Weights of a small transformer language model.
Architecture: LayerNorm before each block, learned positions, tied embeddings.
Training: a variant of SOAP for these matrices, 141M tokens, 4555 steps.
Each number is 128 + 24 x the weight over its row's rms, rounded and kept within 0 to 255. Layers, rows and columns count from 0. The size above them is the row's rms in percent of the matrix's.

# layer 4 attention output (transposed), 128x128, rms 0.148, rows 22-31, columns 0-127
size [106 100 101 102  93 102  92  98 100 103]
[[127 100  96 137 157 138 129  96 161 119  83 132 111 130 114  93 137 123 114 155 179 155 105 142 164 143  90 139 154 142 111 133 152 142 135  88 136 114 165 139 120 120 171 163 131 153 110 108 110 117 134  99 112  84 154 104 159 112 112 187 119 130 151 136 100 137 159 122  79  94  99 121  99 176 112 124 134 169 128 139 100  99 148 115 151 144 124  99 142 117 116 138 154 105  94 123 143 168 159 133 113 107 140 136  69 143 119 109 108 127 126  72 117 144 157 117 140 125 153 117 177 137 154 148 109 111 128 110]
 [ 94 140 124 112 172 102  73 151 158  91 182 107 139 122 140 134 136 120 139 135 124 138 129 184 131 134 131 156 143  97 107 141 146 146 156 133 187 132  97 155  85 133 146 105 162 143 119 107 112 104 150 100 112 139 118 123 126 152 139 106 161 129 166  88 165 132 121 114  93 148 131 134 134 119 125 135 132  87 136 165 121 173 147 118 133 104 152 169 121 117 131 128 106 152 136 142 151 126 106 146 145 121 124 136 109 146 162 141 164 159 127 158 152 153 147 161 121 112 111 103 131 154  85  70 131 109 104 187]
 [140  98 155 174 140 152 119 105 119 136 101  95 166 159 139 116 134 112 128 129 143 125 134 164 134 123 110 114  98 118  95 140  59 138 119 146 135  98 122 134  81 113  98 109 158 127 143 118 118 120  62 119 143 119 125 137 122  70 119 139 116 160 146 110 169 148 145 135 163 163 148  94 114 100 110 156 156 122 108 128  99 110 144 111 155 119 107  60  86 103 127 154 117 116 135 125 117 107 148 139 161 141  95 161 127  89 106 121 136 146 166 159  83 170 138 147 140 129 156 114 134 155 141 123 125 122 135  97]
 [100 132 112  80 110 173 156 142 126  86 145 140 146 137 150 135 130 106 147 120 158 117 165 159 123 148 126 104 126 116  83 140 142 111 116 136  92 100 160 158 116  82 149 137 127 131 166 129 122 118 112 133 141 160 135 111 119  83 133 143 172 112 152  96 132 106 131 132 110 145 169 145 157 110 129 117  67  84 112 137 151  93  98 141 126 140 184 125 102 145 140 134 104 139 135 125  90 150  82 157 134 148 137 129 109 115  97 114  99 140  98 151 121 137 161 110 165 135 136 160 153 136 120 163 176 115 179 142]
 [157 132 123 108 129 111 113 116 124 107 118 118 122 148 137 159 173 122  91  98 108 128 105 124 133 111 158 170 122  74 117 118 119 137 139  89 118 114  73 157  95 110 105 134 153 100 140 172 160 167 160 163 150 112 168 123  95 134 115 110 142 101 145 117 117 133 151 104 107 123 124 140 136 124 174  85 137 112 120 125 134 125 151 141 151 203 132  96 121 157 135  92 140 160 151 154  97 163  93 100 142 108 153 129  86 135 146 136 142 155 161 108 148 141 163 154  93  95 153  97 140 149 131 143 138 113 147 135]
 [ 99 129 161 127  79 132 119 157  81 147 160 126 103 152 112 123 129 153 103 123 124 138  87 111 133  65 124 121 107 152  93 126 130 107 122 113 134  81 134 147 124 108 138 126 115 124 137 131 101 139 128 134 119 132 114 118 148 155  89 137  92 129 108 113 119 144 172 126 137 123 140 164 112 135 102 111 130 128 151 102  73  83 125 133 124 133 100 172 138 122 164 141 165 157 149 118 129 161 133  84 154 126 149 119 102  98 173 172 106 159 122 180 162 118  68 122 110 144 171 135 130 125 142 109 157 168 153 123]
 [140 133  83 103 139 155 122 136 108 128 110 101 124 173 135 125 126 113  94 165 147 122 164 142 134 128 133 140 167 134 126 156  93 169 163 147 175 152 104 132 143 132 126 178 108 107 130 168 153 117 115 114  82 107 148 111 152  93 129 129 118 109 138 158 121 106 147 134 122 129 144 130 114 157 126 147  93 135 141 135 122 124 138 138 157  81 170 121 120 111 128  96 153 147 125 161 147 118 195 140 123 133 170 121 154 136 133 115 121 123 156 131 115  83  77 184 153 136 125 103 108 110 178 157 100 132 178 108]
 [101 112 161 143 134 129 122  91 139  99 145  99 167 119 110 127 176 105 168 155  71 188 127 122 153  82  95 128 103 119 103 167  56 127 114 161 159 136 126 126 129 139 131 141 124 175 111 120 122 139 116 148 126 127 111  95 113 187 122 128 134 106 124 155 130  85 151 144 132 189 121 124  80 157  99  95 118 116 148 101 143 168 133 111 127 133  92 115 148  99 137 113 124 117 151 143 161 140 145 105 143  98 146 135 126 136 110 107 146 135 121 117 155  95 117 108 133 114 114 129  95 103 134 110 116 126 107 156]
 [123 120 143 125 129 115 153 104 133 129 140 157 102 153  96 117 175 109 144 126 178 122 106 126 143 126 141 104 148 126 146 137 187 160 118 152 147 106 137 131 140 108 121 116 118 116 104 114 157 105 104 199 180 166 136 128 113  75  83 153 110 113 128 112 138 130 113 135 122 125 102 119 121 114 173 140 153 134 113 118 140 162 198 131 143 117 169 108 127  76 123 160 163 127 145 127 116 138  97 164  94 196 120 145 131 143 119 157 139 144 152 151 166 128 140 132 116 151 157 116 137 116 122 139 105  90 125 132]
 [133 111 131 145 140  92 186  99 149  83  79 134 126 172 114 118 135 106 146 125 124 101 109 174 116  87 101 152 109 140 128 133 176 123 138 112 130 165 120 116 128 123 138 165 119 133 119 175 133 149 148 131 115  88 110  96 161 113 129 127 119 151 116 132 163 148 162 125 147 108 125  89 184 166 147 126  98 107 122 144 104 153 120 148 135 137 120 119 109 116 117  99 132  98 119 109 142 112 122 166 147 126 122 180 112  77 123 102 116 116  98 127 135 117  98 143 180 130 103 100  90 117 133 134 165 125  67 136]]
# layer 4 attention value, 128x128, rms 0.169, rows 23-31, columns 0-127
size [113 116 115 111 116  97 114 117 117]
[[ 89 113 129 121 127 149 150 127 131 112 155 170 110 140 107 114 109 110 136 128 134 176 132  71 116 149 150 102 134 144  97 105 136 107 159 106 104 130 121 148 132 133 117 156 101  80 132 141 152 141 124 165 158 117  94 124 149 105  94 173 107 145  95 112 137 110 150 134 143 147 129 123 131 135 106 132  95 163  86 122 140 108 117 114 126  66 137  87 118 140 117 180 176  90 103 120 131 117 136 121 123 135 158 160 155 131  79 125 157 105 131 100 125 129 149 116 158 154 165 158 100 136 155 161 107 175 168 106]
 [150 125 152 129 144 113 137 146 106 108 153 146 104  97 135 100 142 113 120 130 125 127 154 110 120 176 169 109 166  99 153 143 175 102 120 122 108 137 104 144 162 143 132 123 106 175 158 161 145 141 186 135 164 116 128 125 113 161  98 121 124  91 117  94 112 118 110 130 119 112 120 167 148 148 125  77 138  97 124 143 150 128  94 117  76 119 118 155 194 158 128 171 144 127 157 104 121 141 104 115  93 105 140 113 120 112 139 137 105 102 150 136 176 171  98 139 131 131  79 162 137 116 113 136 129 115 105 159]
 [153  72 142 111 109 150 145 156 131 144 109 102 147 115 101 109 146 144 109 123 111 116 138 126 154 143 140 138 164 112 167 137  92  81 109 124 129 129 116 158 108 152 139 157 116 133 103 114 129 103 158  83 153 130 117 104 145 142 107 152  91 128 120 110  95 136 122 155 182 128  91 135 102 160 135 112 169 126 122 141 113 154 143  90 124 109 111 153 141 148 161 141 143 152 129 140 193 132 127 121 115  96 103 197 125 121 104 138 140 155 144 139 108 159 114 137  99 127 150  96  59 123  99 126  86 153 110 156]
 [109 129 115 116 140 135 122 129 129 141 160 134 102 109 139 113 106 103 101 123 113 125  83 150 114  86 112  85 154 121 148 131 106 143 141 124 120 140 164 126 171 182 133 137 143 149 134 130 136 131 128 138 117 172 109 124 166 125 149 118 149 112 118  91 143 124 142 138 139 141 108 120 141 125 109 143 130 166 126 150 131 133  81 144  97  86 133 186 151 117 126 154  84 141  96  89 166 110 171 103 117 117 127 124 176 136  52 111 146 126 111 118 100  57 151 105 169 129 126 149 138 120  97 105 149 175 117 128]
 [127 153  77 131 145  96 150 131 130  99  90 134 164 102 153 150 151 124 130 108 171 147 114 128 122 150 120 121 137 127 136 115  74 149 167 145 173 122 120 126 127 134 126 157 171 136 119 120 150 124 159 131 144 105 129 131 149 109 190 118 155 134 135 101 128 111 105  99 108  92  97  98 173 166 142 142 122 125 152 163 129 146 166 119 154 116 142 137  91 166  66 118  88 159  89 174 140 119 109 104 122 120 127 126 146 153 110  96 129 106 107 139 128  72 163 114 129 114  96 149 146 102 155 135 100 131 125 111]
 [161 139 116 147 107  95 115 131 130 112 146 147 133  95 112 130 150 152 177  90 157 114 110 159 141 113 166 123  92 119  89 186 163 120 113 160 142 163  98 132 111 123 162  92  82 138 106 119  95 106 143 166 151 160 162 126 153 112 131 112 120 116 163  95 124  98 128 162 125 139 138 154  98 145 114 146 170 130 147 105  95 145  66 165 125 142 119 121 138  98 118 149  92 125 116 117 105 145 111 148 112 113 101 135  96 132 143 126 126 141 130 167 144 173 131 101 108 109  97 111 106 141 129 127 182 150 136 141]
 [119 182 125 127 138 121 107 135 118 115 118 161  70 153 110 113 117 150  71 146 150  79  86 157 116 123 179 104 113 114 186 123 153 115 115 119 158 150 140 111 157 125 124 152 122  93 111 153 155 159 147 141 119 140 147 120 101  77 110 164 126 145 126  87 149 142 109 108 112 139 141 121 152 144 147 174  85 135 124 133  99 127 106 157 135 158 138 122 116 162  86 136 114 105 137 116 106 112  89 137 114 160  90 114 105 122 153 114 104 131 139  98 129 154 140 140 138 106 174 124 158 135 113 148 138 132 177 110]
 [138 138 130 143 107 171 137 127 128 109 100 138 133 123 128 135  95 137 138 136  87 131 160 154  98  97 137  94 139 128 100  85  98  85 134 111  94 137 124 107 113 143 127 121 139 138 154 181 128 193 154 104 136 116 144 131 137 171 116 108 142 108 137 149 187 102 158 107 127 114 137 119 106 149  78  99 143 165 108 140 108 172 110 109 133 130  97 134 130 145 138 118 140 123 169 136  99 120 141  98 112  91 141 137 108  78 117 109 146 130 132 137 122 139 150 160 195 124 113 160 114 166 122  85 165 164 113 109]
 [137 148 173 112  92 134 112 162 155 180 128 126  98 130  90 179 113 123 165 133 158 134 154 134  97 151 174 113 142  83 126 121 107 152 152 145 118 134 134 107 100 133 154  93 106 122 125 110 134 112 126 181 184 147 128 144 116  97 112 171 116 136 125 160 158 103 146 154  96 132 175 117  75  96 108  93 143 177 127 145 128 125 148 103 132 113 114 146 159 125 100 132 141 126  94 106 126 131 140 121 123 120 131 113 102 118  99 139  98 101 129 110 142 123 127 118  72 110 127 123 163 144 144 143  87 125 168 129]]
# layer 4 attention query, 128x128, rms 0.174, rows 32-49, columns 0-127
size [115 114  96 107 106 100 105 113 110 100  96 119 113 104 109 100 115 106]
[[131 120 191 143 109 101 132 106 146 110 124  87 172 116 131 101 129  94 168  99 147 132 127  73 116 129 128 162  86 109  93 149 123 128 118  89 140 129  98 172 146 171 143 127 141 139  98 128 126 121 153 140 143 133 146 105 165 104 144 117 131 167 119 114  99 149 111 110 160  81 129  96 104 111 143 107 124 125 131 117 112 154 143 164 119 107 129 115 107 143 130  87 135  95 131 159 134 102 105  98 157 123  71 157 141 124  89 158 105 110 120 142 166 139 154 114 124 131 130 181 112 150 134 121 129 146  80 164]
 [114 150 113 135 185 137 111 107 132 140 172 146 130 135 138 111  90 162 125 117 120 139 126 105 167 146 113  75  99 127 125 112 100 110 137  75 149  95 160 149 107 109 133 168 145 119 125 107 141 107 133 175 111 114  90  79 132 136 147 101 147 166 141  79 153 129  75 119 119 133 164 180 118 124 171 129 164 123  93 114 140 107 109 135 103 117 122  83 134 185 139 163 120 135 149 126 140 115 125  90 128 115 148 131 151 107 146 154 121 115  82 103 131 117 145 154 133 156 151 131  89 141 134 136 108 116 123 126]
 [138 122  77 159 128 135 111 151 159 132  87 160 110 141 151 153 143 117 150 131 148 166 110 167 169 126 153 118 165 158 140 109  51 140 177 132 117 132 157 120  99 159 149 113 143  95 101  54 111 127 125  83 121 118 121 124 125 127 135 155 112 119 147 131  88 133  97 120 120 153 140 114 122 136 131 104 160 139 144 117 121 140 105 137 141 127 124 122 151 136 127 104 167 106 142 115 161  92 122  78 132 126 127 127  86  76 123 149 160  99 151 125 182 139 145 123 147 110 135 105  81 121 153 114 115 119 122 128]
 [ 79 142 141 120 136 141 159 159 125 140 147  79 122 176 158 114 125 143 129 140 152 139 115 129 123  87 170 118 103  99 130 146 129 129 140 135 103 131 159 170 142 125 155 146 128 128 130 139 153 159 116 141  81 124 124  65 148 103 113 138 138 144 146 146 148 157 128 166 192 109 111  95  85  91 117 155 153 114 118 127 146 101 149 183 130 137 137  97 144 107 170 139 169  79 107  96 174 106 127 124 161 138 115 115 120 131 112 107 115 139 123 142 105 142 123 105 108 114 186 131 146 125 114 146 156 136 124 161]
 [144 131 109 131 169 148 140 140 158 113 146 150 149 113 126 150 138 158 144  84 129 122 130 107 118 144 130 121 141 132 109  83 142 148  78 128 103 138 111 159  96 187 122 110 156  99 142 141 152 156 162 139 147 164 178 119 124 183 162 171 158 104  87 132 140 118 143 143 113 139  97 118 140 128 106 135  78 140 129 126 160 144  99 137 138 122 131 143 139 118 103 140 109 111 121  87 104 131 118  93 104 143 118 120 103 155 128  67 156 125 121 148 122 156 157 176 117 114 165 120  70 128 142 145 163 102 153 133]
 [116 115 133 132 101 121 133 130 118 124 101 174  78  83  98 142 110 104 133 135 133 153 129 105  91 135 113 124 124 190 132 117 163 130 140 120 154  93 160 152  97 142 116 167 113 120 107 119 118 109 152 101 160 161 109 153 134 132 126 121 109 130 130 106 114  85 142 191 111 134 115  98 102 108 116 153 163 121 158  95 122 156 127 143  91 110 147  78 133 124 122 151 133 161 123 131 146 166 152 136 119  83 128  79 174 117 143 109 145 106 115 120 132 123  95 173 175 119 133 181 164 135 122 137 143 136 100 127]
 [136 116 136 104 112 122 156 121 179 151 119 148 166 146 150 112 158 103 134 102 125 174 129 146 173 127 120 154 136 125 124 125 100 143 110 158 116 125 117 161 114 132 114  99 124 153 155 139  92 139 160 131 129 163 117 129  96  97 116 158 113 128 135  93 137 120 151 117  76 150  86 116 161  94 175 103 128 171 141 100 129 152 141 106 119 119 136 111 148  84  66 156 108 100 128 118 113 120 123 116 139 125 150 116 158 135 140  84 140 151 109  95  86 160 150 115 121 140 121 156 119  62 126 143  86 116  82 124]
 [106 149 148 106 137 158 189 160 136 166 125 171 112 132 115 148 139 149 127 133  87 122 146 164  98 156 124 133 122  93  90  86 152 130 102 164 185  95 126 148 164 106 137 103 126 124 129 129 125 152 107 122 145  98 146 112 126 122 119 134  95 117 141 119 106 126 112 146 189  60 105 137 165  73 158 128 131 135 123 137 147 150 117 106  80 101 140 146 130 107 136  86 121 144 138 152 168 130 126  90 105 136  99 122 133 115 146 131 109 147 136  99 125 148 116 153 132 126 136  90 119 165 128 139 145 131 107  80]
 [ 53 128 110 116 171 121 107 136 136 161 121  84 104 139 124  78 165  90 119 106  70  93 123  87 164 158 129 117 141 107 131 119 108 130 133 126 108 134 110 127 156 136 172 123 133 140 133 152 170 133 164 163 106 120 118 119 164  92 124 135  98 150 164 153 135 134 142 182 141 150 123 108 124 111 116 135 150 114 110 152 133 153  96 130 156 150 134 105 106 136 172 128  94  92 118 127 138 133 148 137 125  90 109  98 109 121 113  65 133 114 119 117 113 123  85 134 115  95 143 167 114 144 132 101 125 154 132 143]
 [ 95 143 141 108 153 164 109 115 147 121 165 167 109 123 165 133 135 129 151  72 169 126 156 141 162 115 158  76 155 104 158 130 111 121 118 101 122 130 124 113 109 112 156 145  91 121 120 121 148 183 120  91 128 106 138 138 121 126 103 113 128 129 120 121 114 107 128 139  99 128 166 143 121 104 112 178 168 137 191  86 121 159 145 108 137 124 102 167 156 106 145 172 131 134 110 164 158 133 147 155 132 136  91 144 108 128 135 153 129  89 158 144 138 127 118 138 101 100  95 102 139 172 160  90 147 120 111 119]
 [118 120 124 130 121 136 103 128 141 105 111 166 130 113 135  99 179 142 144 137  80 124 165 115 159 121  89 115  89 126 103 131 132  90 103 167 125 130 127 163  84 151 108 132 116 140 142 106 127 100 150 141 151  90 165 135 115  87 125 137 109 114 130 130 110  67  94 206 138 121 134 124 127 158 133 116 118 151  96 161 104 119  74 145 148 159 137 180 142 143  91 140 132 147 131 164 108 115 133 129 139 125 139 131 129 135 123 125 119  98  81 136  99 145 143 116 155 131 106 152 123  66  89 136 132 153 148 149]
 [129  90  82  91 114 115 146 153 115 148 138 153 133  97 115 119 137 114 114 128 138 175 117  89 105 120 113  84 117 103 117 110 121 155  74 103 142 138 116 137 125 116 136 119 142 144 104 162 141 152 127 170 128 131 130 128 137 170 127 124  84 148 101 107  88 149 124 106 158  98 125 127 130 120 183 113  94 150 117 159 111 131 165 142 124 105 173 134 107 125 179 148  73 169 142 152 127 134 165 147 162 125 104 110  94 115 145 125 122 102 136 110 129 113 114 150 113 146  97 137 107 121  89  73 123 107 180 106]
 [130  99 139 131 147 132 130 135 104  89  80 154  96 160 185 139 100 116 153 128 163 105 105 117 105 156 140 139 123 122 178 154 135 103 107 185  95 152 132 127 156 136 109 148 120 144 130 117 103 147 152 111 149 178  81 135 110 131 151  73 149 111 133 128  98 124  88 130 107 126 146 115 169 141 147 105 126 104 105 127  94 149 113 149 130 100  98 111 146 115 122  99 112 133 122  92 109 101 125  98 120 119 117 121 137  98 102 135 142 143 111  84 158 122 104 104 117 130 150 113 113 170 137 148  83 171 116 180]
 [108  74 129 153 134 129 146 128 132 112 131 142  70 161 136 153 150 106 145 126 136 138 108 114 115 162 113 134 112 122 145 158 127 126 137 165 123  73 139 137  70 164 102 137 154 129 137 166 125 163 153 137 152  80 130 162 151 124 153 135 119 123 105 121 162 121 132 127 106 161 103 145 117 132 127 112 123 128 102  95 125 151 176  98 114 139 127 112 134 101 169 112 166 122 109 154 139  62 165 120 136 145 140 139 141 119 127 181  83 134  96 107 116 103 133 176 124 158 160  97 103 126 156 133  88 152 123 114]
 [100 142 140 121  97 146 103 154 114 125  86 147 155 164 117  94 106 132 127 130 140 137 137 113 112  99 165 137 161 102 138 174 174 135 142 146 165 144 125  88 132  84 122 130 152 118 102 129 101 120  79 130 132 141 150  91 161 117 153 126  79 103 103 145 136 152 134  92 142  89  95 157 136 144 103 114 129 172 160 106 154 113 117 139 128 137 135 122 152  97 125 126 135 151 116 164 156 124  87 112 144  86 123 190 145  98 141 101 141  98 141 125 162 154 144 115 131 139 105 115  80 131 132 116 123 148 160  81]
 [110 128 186 133 130 110 135 130 143 166 114 124 131 190 118 160 123 166 168 129 131 152 120 153 124 127 171 118  98 137 143 188 141  96 114 133 141 109 139 141 104 159 140 124 123 104 121  81 139 127 139 157 143  89  95 128 130  69 141  94 118 167 136 132 122 110  81 111 112 110 171 101 148 154 157 119 153 157 135 122 125 161 161 158 149 140 133 124 128 127 117  85 126 119 141 100 130 156 153 104 130 103 146 102 101 141 139 120 107 107 123 132  74 134 176 122 144 133 147  82 142 170 147 114 140 130 153  97]
 [111  89 167  92 144 102 143 143 112 111 101 192 110 132  90 108 137 147  88 130 119 127  78 144 106 135 119 153 158 166 120 147  89 110  92 160 139 138 136 116  85 110 119 130 111 153 145 136 121 124 121 111  95 126  89 123 124 112 139 113  90 143  89 130 114 145 166 165 159 142 150  91 164 163 129 146 105  92 120 114 142 134 114 118 142  87 138 115 137 160 133 164 173 125 147 118 135 134 136  93 159 191 145 125 179 139 144 147  89 128 138 116 111 135  80 129 101 148 146 137 113 117 120 104 132 122 150 120]
 [120 150 164  83 152  89 140 139 116 131 145 140 110  75 127 135 131 141 142 141 123 125 175 117  98 102 125 152 153 129 140 128  96 134 118 129 155 131 111 111 145 170 127 155 103 137 145 136 145 132 148 169 171 149 153 110 127 145 117 155 115 153 141  99 171 113  87 126 145 155 128 137 141 116 109 111 143 160  89 184 138 137 130 117 143 182 120 106 112 149 113 119 105 137 159 133  95  93 117  75  74 137 145  92 103 132 121  95 106 124 151 115 117  98 144  95 116 136 157 131 183 116  80 126  88 113 159 113]]
# layer 4 attention key, 128x128, rms 0.168, rows 32-48, columns 0-127
size [ 93  98  93 102 101 103  95  99 102 115  90 104 115 100 105  92 116]
[[ 88 133 122 105 116  99 133 145 114 147 188 113 107 115 145 133 132 162 118 134  96 156 157  94 110  94 137 115  96 110 115  99 138 123 126 144 125 117 148 108 133 142  98 120 133 139  92 112 165 148 162 114 164  95 158 128  91 136 172 138 136 102 132 121 139 124 119 119 103 147 126 145 100 150 100 130 151 149 164 157 136 139 135 126 113 142 134 121 118 131 176 173  98 129 122 121 149 161 148 155 121 144  85 149  84 148 133 100 163 107  99 153 102 173 171 137 160 159 115 113  79  98 103 108 165 171 112 167]
 [ 79  84 137 119  82  81 150 144 107  67  92  99 145 151  80 148 145 175 123 133 101 118 143 130 131 155 134 137 141 133 111 108 132 146 124 100 135 168 114 102 160 148  99 135 111 163 124 134 102 133 119 163 104 134 142 167 185 138  90 137 112 117 149 145 147 110 130 143 142 156 136 149 142 167 129 158 138 148  93 120 149 112 148 146 140  81 132 139  93 127 165 138 170 116 106 165  78 127 143 127 169 135 125 146 112 115  95 128  98 119 129 106 127 139  93 145 146 117 125 125 135 121 184 122 141 146 132 140]
 [109 136 137 139 141 125 132 124 123 154 133  87 140  77  95 181 135 116 142 144 157  96 143  83 157  99 115 159  97  97 134 119 151 107 134 142 162 130 112 105 152 110 166 142 119 146 115 109 124 114 116 118 125 135 104 188 148 106 129 165 193 155 118 139 111 124 158 133 113 125 162 112 116 128  67 154 161  99  83 142 132 136 118 147 134 146 180 109 120 102 137 168 100 140 139 103 115 129 133  90 105 107 138 137 140 120 150 131 151 114 135 147 118 137 118  95 108 112 125 156 141 136 132  48 124  96 159 124]
 [147  93 105 165 155 114 119 132  91 150 136 134 129 101 134  96  94 161 175 106 114 124 114 126 111 128 128 126 121 130 101 127 132 130 139  86 122 119 115 157 117 144 113 120 164 160 142 111 114  83 147 123 134 115 146 104  99 106 141 101 134 118 160 163 111 138 106 123 135 127 136 138 145 103  80 163 147 170 122 158 152  69 164  93 130 128 111 150 105 113 148 143 125 121 126  65 136 129 104 139 131  99  30 139 164 100 136 167 150 133  85 142 140 145 110 112 115 137 114 162 107 136 104 113 129 107 156 121]
 [127 119 151 109 155 120 146  98 100 122 147 165 146 162 124 129 111 140 154 123 102 110 152 115 103 120 126 118 142 100 140 137 137  97 134 117 162 116 141  66 113 125 142 150  89 100 132 173 125  91 109 134 135  96 106 132 129 109  91 170 135 129 119 103 116 154 103  85 129 111 142 142 160 144 158 124 103 118 146 120 129  99  82 101 136 138 146 117  80 150 123  97 123 131  88 127 128 105  98  99 103 131 128  74 120 106 112  84  64 143 100 160 120 123 155  94 182 141 139 157 149  82 123  88 131 148 130 138]
 [138  82  90 186 117  98 121 134 155 153 125  99 114  93 148 132 145 131 141  93 157 118 111 140 135 111 107 134  89 135 125 145 122 127 131 141 117 123 182  91 147 116 115 124 156 152 156 124 159 170 141 127 134 157 103 120 129 150 101 130 135 110 123 152 149 125 175 130  89 184  93 115 144 170 110 129 135 126 105  97 124 127 130 131 184  77  75 109 177 140 145 161 112 112 114 123 151 105 150 139 139 140 143 123 143 113 105 164  97 152 106 143 147 122 151  99 133 112 128 144 106 142 188 155  95 136 118 123]
 [147  92 172 136 137  85 132 124 131  97 165 157 105 135 139 136  90 150 162 118 139  99 134 107 103 123 109 110 139 122 115 147 162 130 135 131 112 147 149 103 119  87  95 130 104 158 137 105 136 121 124  88 143 123 119 111  93 139 105 114 142 122 121 139 138 153 118 147 109 113 156  67 154 123 123 100 168 118 135 112 105 191 123 122 128 179 153 169  85 125 154  75 146 147 143 141 122  95 137 167 164 110 150 122 112 156 139 122 133 167 147 150 121 165 128  89  79 131 114 116 162 107 122  96 144 172 143 116]
 [133  84 136 125  86 105 107  73 120 157 135 127 116 127  97 102 130 164 140 142 124 132 110 114 139 110 134 143 146 138 176 135 124 138 106 141 133 165 127 149 143 113  96 110  85 149 132 125 135 126 136 151 120 131 107 149 130 130 133 152 109  89 125 126 175 126  94 126  92 139 109 120 119 176 142 115 136 134 128 121 113 132 126 126 139 126 112  99 117 164  86 178 141 167 169 144 113 165  94  76  78 173 134 149 141 129 165 160 182 146 159 133 117 131 107 104 146 115 144  57 161 115 107 136 106 124 155 103]
 [159 124 154 180 101 139 110 103 119 100 131 128 134 106 174 140 120 147 103 140 129 131 161 159 137 123 146 162 142 119 129 130 175 136 123  97 151 120 139 127 118 125 137 124 140 143 146 124  73  87 140 102 100 131 159 122 125 149 167 109 157 145 168 145 156 153 106 106 135 126  96 100 121 126 108 130 151 123 155 163 189 132 108 169 150  92  88 118  76 108 127 125 151 149 147 143 109 110 143  93  99 112  97 113 140 150 121 144 127 131 121 124 170 145 134 113 102 136 106 158  59  98 120 117  69 144 115 143]
 [144 166 143 119 137 118 121 160 118 119 159 128 119 129  97 155 102 125 106 101 159 106 118  84 100 115 144  98 153 118  96 114 123 165 116 102 142  83 116 137 168 150 159 128 157 153  96 116 155 128 115 131 112 166 101 166 150 167 117 161 131 140 127 116  84  94  88  99 147  97 134 135 118 161 113 140  95 135 113 146 126 124 114 148 180 120 148 104 114 119 139 162 105 134 192 115 112 108 155 147 132 126 134 113  76 127 169 108 134 128 105 114 130 136 118  77 142  90 138 137 144 145 181 137  91 116 145 160]
 [149 153 100 130 131 152 122 128 114 152 134 150 132 141 109 142  97 155 114 108 124 163  87 120 138  98 117 133 123  88 145 119 150 119 114 111 155  98 110 129 143 111 138 155 124  88 118 168 123 152 132 135 166 128  91 141 123 168 107 127 150 105  98 107 131 189 120  91 115 126 114 141 150 115 142  68 148 149 163 118 131 151 170 142 126 110 143 127 112 107 165 168 156  92 126 122 105 101 107 157 160 140 169  97 109 150 148 153 114 121 158  78 133 145 121 111 105 103  89 118 134 115  56 155 162 117 160 120]
 [137 137 171  97  83 158 134  87 133 133 142  82 137 177  93  88 119 119  97 152 121 127 108 131  94 104 147 120 115 115 155  95 102 148 133 118 176 134 111 136 123 139 124  90 155 128  98 113 107 157 177 130 123 115 142 126 143 172  99  83  92 123 124  82 142 126 114 141 131 142 154 100 128 162 127 108 140 158 115 142 193  92  82 135 108 149 130 140 105 133 156 142 134  94 151 146 160 149 145 169 113 134 122 132 133  86 149 142 120 122  78 155 106 108 117 146 116 103  98 116 108 126 115 144 136 122 153 105]
 [101 137 140 174 132 128 127 151 179 136 117 118 126  60 148  84 138 114 114 113 101 162 148 134 148 145  92  91 160 112 133 118 157 138 155 145 141 119  84  73 124 126  97 162 154 161 124 156 173 140 152  98 138 144 138 131 163 115 105 141 135 117  99 114 147  88 108 163 106 145 134 135 150 135 107 115 107 132 124 115  90 117 132 147 136 141 146 108 176 100 134 107 119 137 112 144 143 104  96 162 133 119 113  97  90 134 135 112 131  75 144 102 108 136  88  95 132 106 105 156 111 122 106  77 102 148 111 142]
 [121 106 152 160 111 124 123 138 103 121 128 130 113 143 108 149 177 130 119 101  80 141 130 138 122  67  79 136 118  90 125 124 128 173 134 158 160 149 132 126 151 120 105 159 139 141 115 144 151 144 142 165 147 113 153 131 136 168 122 138  84 187 116 134  89 101  76 138 140 107  84 110 152 113 112 130 113 161  78 147  93 146 147 134 153 135 133 116 122 104 105 125 110 118 132  97 149  90 158 156 132 161 117 134 126  95 103  94 128 128 143 129 100  98 115 160 165 155 134 118 114  85 166  88 122 115 135 150]
 [ 97 138 137 112 113 114 139 114 138 132 115 129 109 129 139 129 135 139 108 139  84 105 128 179  94 118  73 150 158 116 167 104 115 106 116 122 106 139 102 101 136 109 108 142 118  80 139 119 158 152 155  78 127 135 100 131 150 147 151 176 116 100 139 136 112 134  87 114 153 143 145  87 100  57  90 108 135 126  80 145 137 106 126 131 152 139  99 111 139 120 114 141 133 143 101  92 122 102 109  84 126 151 122 145 138 115 154  83 162 157 103 123 185 128 137 178 146 143 113 140  90 138 102 119 140 114 149 107]
 [158  88 137 135 123 118 117 125 102 107 159  91 134  96 115 177 168 121 127 109 152 181 142  82  87 110  82 115 132 120 150 138 108 135 134 151 135 131 143 127 103 143 137 173 189 134 129  98 122 106 109 120 159 130 159 163 130 140 121 154 151  94 122 137 114 152 111 107 141 137 129 152  75  85  94 146 146 174 110 140 108 148 134 105  98 154 126 130 149 133 132 139 138  63 146 130 151  91 100 133 104 135  98 102 134  80 161  91 134 139 109  96 117 156 150 111 137 117 116 104 136 118 122 106 148 106 125 153]
 [177 108 116 142 158 129 137 134 113 147  87  81 139 178 120 112  79 156  97 120 106 140 130 110 109 133 112 124 104 147 117 134  83  95 130 137 154 162 145 111 129 147  92 163 132 122 132 142 143 118  90 127 123 134 118 137 129 132 149 103 138 160  86 147 144 121 116 139 162 150 194 167 133 130 105 144 150 126 143  81  92 153 122 173 138  92 154 154 143 125 115 110 147 137 148 107 101 102 133 159 112 158 122 176 140 136 135 167 102  92 123 133 125  97  75 185 165 128 121 123 121 124 100 131 119 132 118 109]]